config.toml
n_layer = 13
d_model = 192
n_head = 12
n_kv_head = 6
head_dim = 32
d_mlp = 512
vocab_size = 4096
activation = "swiglu"
norm = "rmsnorm"
norm_place = "pre"
norm_eps = 1e-06
positions = "rope"
rope_base = 10000.0
rope_fraction = 1.0
qk_norm = false
attn_scale = 0.177
bias = "none"
tie_embeddings = false
parallel_block = false
init = "normal"
init_std_qkv = 0.0448
init_std_o = 0.0
init_std_up = 0.0448
init_std_down = 0.0
optimizer = "cautious_adamw"
lr = 0.00164
lr_mult_up = 0.669
beta1 = 0.9
beta2 = 0.99
lr_head = 0.0125
grad_clip = 0.5
warmup_steps = 580
schedule = "wsd"
decay_fraction = 1.0
decay_shape = "linear"
final_lr_fraction = 0.02
batch_tokens = 131072
seq_len = 1024
doc_mask = false
train_tokens = 507300000
steps = 3871
dataset = "wikipedia_en"
Each number is 128 + 32 x the weight over its row's rms, rounded and kept within 0 to 255. Layers, rows and columns count from 0. Numbers have three digits each. The size before them is the row's rms in percent of the matrix's.

# q: layer 3 attention query, 384x192, rms 0.062, rows 89-95,120-127, columns 160-191
# k: layer 3 attention key, 192x192, rms 0.0597, rows 56-63, columns 160-191
# v: layer 3 attention value, 192x192, rms 0.0445, rows 32-48, columns 160-191
# o: layer 3 attention output (transposed), 384x192, rms 0.0355, rows 64-80,96-111, columns 160-191
q120 117:123115138101143116137141114176049089137061123082140154128139095138131143198140135085123127132108
k56 105:131138167164151150184126117154086128141079110133117167120125097161127113097113133116169143136133
q89 100:135160134143111134152176085166081068094137139182097142131149145147099152105140187132092159104111
q121 108:147143129119135144149166167141104158068155076133125166132155090157096127144120182105109137116104
k57 113:121139115107101136138134122143156140084155061159110158155156070146151101078136082122104115141082
q90 091:086115159102109110155120143124079064144131155109137133147107155106051131109164145128126201116091
q122 103:113149154100131158092156090176101121127122175123141117134201132130046142107119159098132121177090
k58 107:117117107124130073125136111163110171095143138143064135162095096134112096067137159127123127140122
q91 095:092116144145127106142145102168095073111063170171138126127137101130094104101074132047162133162096
q123 114:121084155120135143115097072189055115118082143131158156140188135142096114112150122074194135167096
k59 104:109137113145112097194122103183089081151104130227137103142128130178115049105134159071137147198154
q92 087:071114113147111120193102088242144128144130118100110180184113077130133075060129137105100128133113
q124 093:154132110145113130156116107137145097169116092110135180152136115142165086097099123166140115121142
k60 101:110102155187151121126124130096141142123130145133146169100133113138064090132189119125081113110126
q93 101:150061109101139108121151184088112177157139208083126096087132183132105134133067150097164096154148
q125 107:146075169152114087100166163100077132167124104112154152104155105098096115136152167141139144133215
k61 106:107158087095124108096153117134097120134133179101128054120173142139139104125060126110124124168131
q94 106:115083140156101080115103159136037116143087137119123139119102076097173166074190131108121110092157
q126 131:106084122123136138159058153146102077123131123174107153132168101142154121122096181112079173159038
k62 112:122105132132174163169148104181108080134106125067136117131137149159129107181165104083155107175083
q95 109:128116091095160180144106142099102121123130139198103147095166114189093136165077098103131192138081
q127 111:137125158099089107080205151075158100150120101115144142152149083102081152137121200161129123049115
k63 101:110115053144106161202076120134093129108142105108145100117148123089130171054113098128144149122086
v32 088:073157138126129135071123173183130153136189106185120103108145098144159164119027107092133120187139
o64 090:086124106133123087121040156144122126182106135189144102150119157103153126118095103137139166111159
o96 095:134087174155131092165061146130173127117106120110113138165100165106152156104144123185113188141152
v33 091:063114120156106093095110068188107112078139104098098120156159101118093197179188092100112148142099
o65 089:115174142135152157065163147119128142035152151083124184143073124117124097104097178122101109103140
o97 082:144144182126120131055186146138135146081082177180109111139136149076137182086184087157071126097138
v34 098:095125133126136127114091097165153111177135091150112131151118134068121123102157077150204128151154
o66 091:108131137128144145123094141086117146084167173128182112150147155106150114155095126147091188179153
o98 085:136106176142138135110132131140108123132112125143115204120124167163148132075131121106104155092082
v35 093:059105116159121101143119175143146131163165110133122112095135118133140125194137095138167177114143
o67 090:150164192150139114082189061143094120110103152094126124230129142118132137143157143109128076110222
o99 099:107108102145093131099101132133113115087115124063127111192125173077084094123102076116138074150105
v36 089:129091069167107113091181146098121115115144118129134150082127166171173095110086121117144075111117
o68 083:144163096091121124116148085149153150135112147110164077162129101138121124154108114209034128078144
o100 093:098176117148123124155150157178145192121121161121117107211138128138119109122094116092151072147103
v37 095:115085085180180113175153101102105109199183140143108136113077181071079115162152160128152139140140
o69 091:143150182109155120096109118104162115078131102154155129092203117100108131141145150098158175140088
o101 099:165159153087124115098096138099152124014073157103129184141134057110118136159114126115089131082145
v38 092:140157169137099088175182180130057186092053204128129114155120104182145139141128184161132156106116
o70 093:081151133167186143118100148113137108181142101057170102103121148130102179092147116142146123129148
o102 096:119088097127130138181092147048133077145114146110117133114135184164131118160152164186075145100108
v39 098:085089076134139177088162081101134144139071122114118096151111180108098100119115077131071185149105
o71 092:147166122131133129118142158129126091154138146100133134107131103172057123174120111139153116113076
o103 098:127140174119164088135153180144083148146132131114152088132149104160070124078083159131121111153198
v40 092:058107136159096128147132066147094082101085169064142114110122076084124147172142065208121101173098
o72 099:131178113149176127173096157126119187142119148143090131148091217119121128106167139146161133127089
o104 097:131172190129184094073133164210106149122122147142172138125085110132193168162117064127144107121162
v41 084:145105145112135133163135135139084127118125094137062172156164114075121137114132113112191169115113
o73 085:100082131115064121161133077156146173186153114125098084098085143170113117125079175062092119149087
o105 101:154116068126138162145112131090177133181136091174145140095149152154155128208112137115129168088136
v42 092:125092154121147164132109102097100125121112147105147113149138121066087107085127131156165128157126
o74 095:102148190139126155104169139131118144094074133169074110084138116159086126156129133097091177085135
o106 093:151109129122143159121132143130154140177071152145110115124113089119084145145088123097132120166152
v43 095:117161175140111117130147116139156139113126117109141123144148116098091144122136093136195122128107
o75 084:159137030100097166135112123116122195167125106165135114131098196157167105088077154166183124136102
o107 096:151175141164116141191080118161115134143127155107118174093132176111229093119134142158096192147095
v44 094:114113127090107106139139156127068146182117160123054060102102138119124169092105106105120191137117
o76 083:126059156167112118144133161170177132081128153170136089144087080160155154109139143111085148084157
o108 083:096133096105124123084125107139164126149182125139116095115090171135118144094131157128154166132162
v45 093:164170156149111127091154137129133087119106143087102098056110086134154076126110142134094122096106
o77 090:100150147112153137096083141151129097181153095095117139074156133090199148166141113142159089171117
o109 103:120130112084146119145118125091180153118146115192111131134192129131106092141155197124128144105077
v46 094:179115080180113152216101123123124158123138123150120161132108042142159161091181171138115143107104
o78 089:080114136163135098201087197084135155094145119156144108091135174107149144104091068111185146172178
o110 093:156110165144122124170163127089153066145112120109119114157056198131137092139139106111119164108126
v47 091:155126117123136173182157162126119139096169148089096100116144123063130159145137152129241139122109
o79 093:123134102127182092107151077122146182185075152141108121171117165154082142126121113144120067156092
o111 105:111139092124126129108119103161143100104157167092133189089136161104162121126166088104065150144150
v48 104:088128079128143120084166128149184154102107155138105096141169144127149137112118059128112118088072
o80 103:125152116125083131133136132128134087120128118050138169103091105116142098116166134207115201155190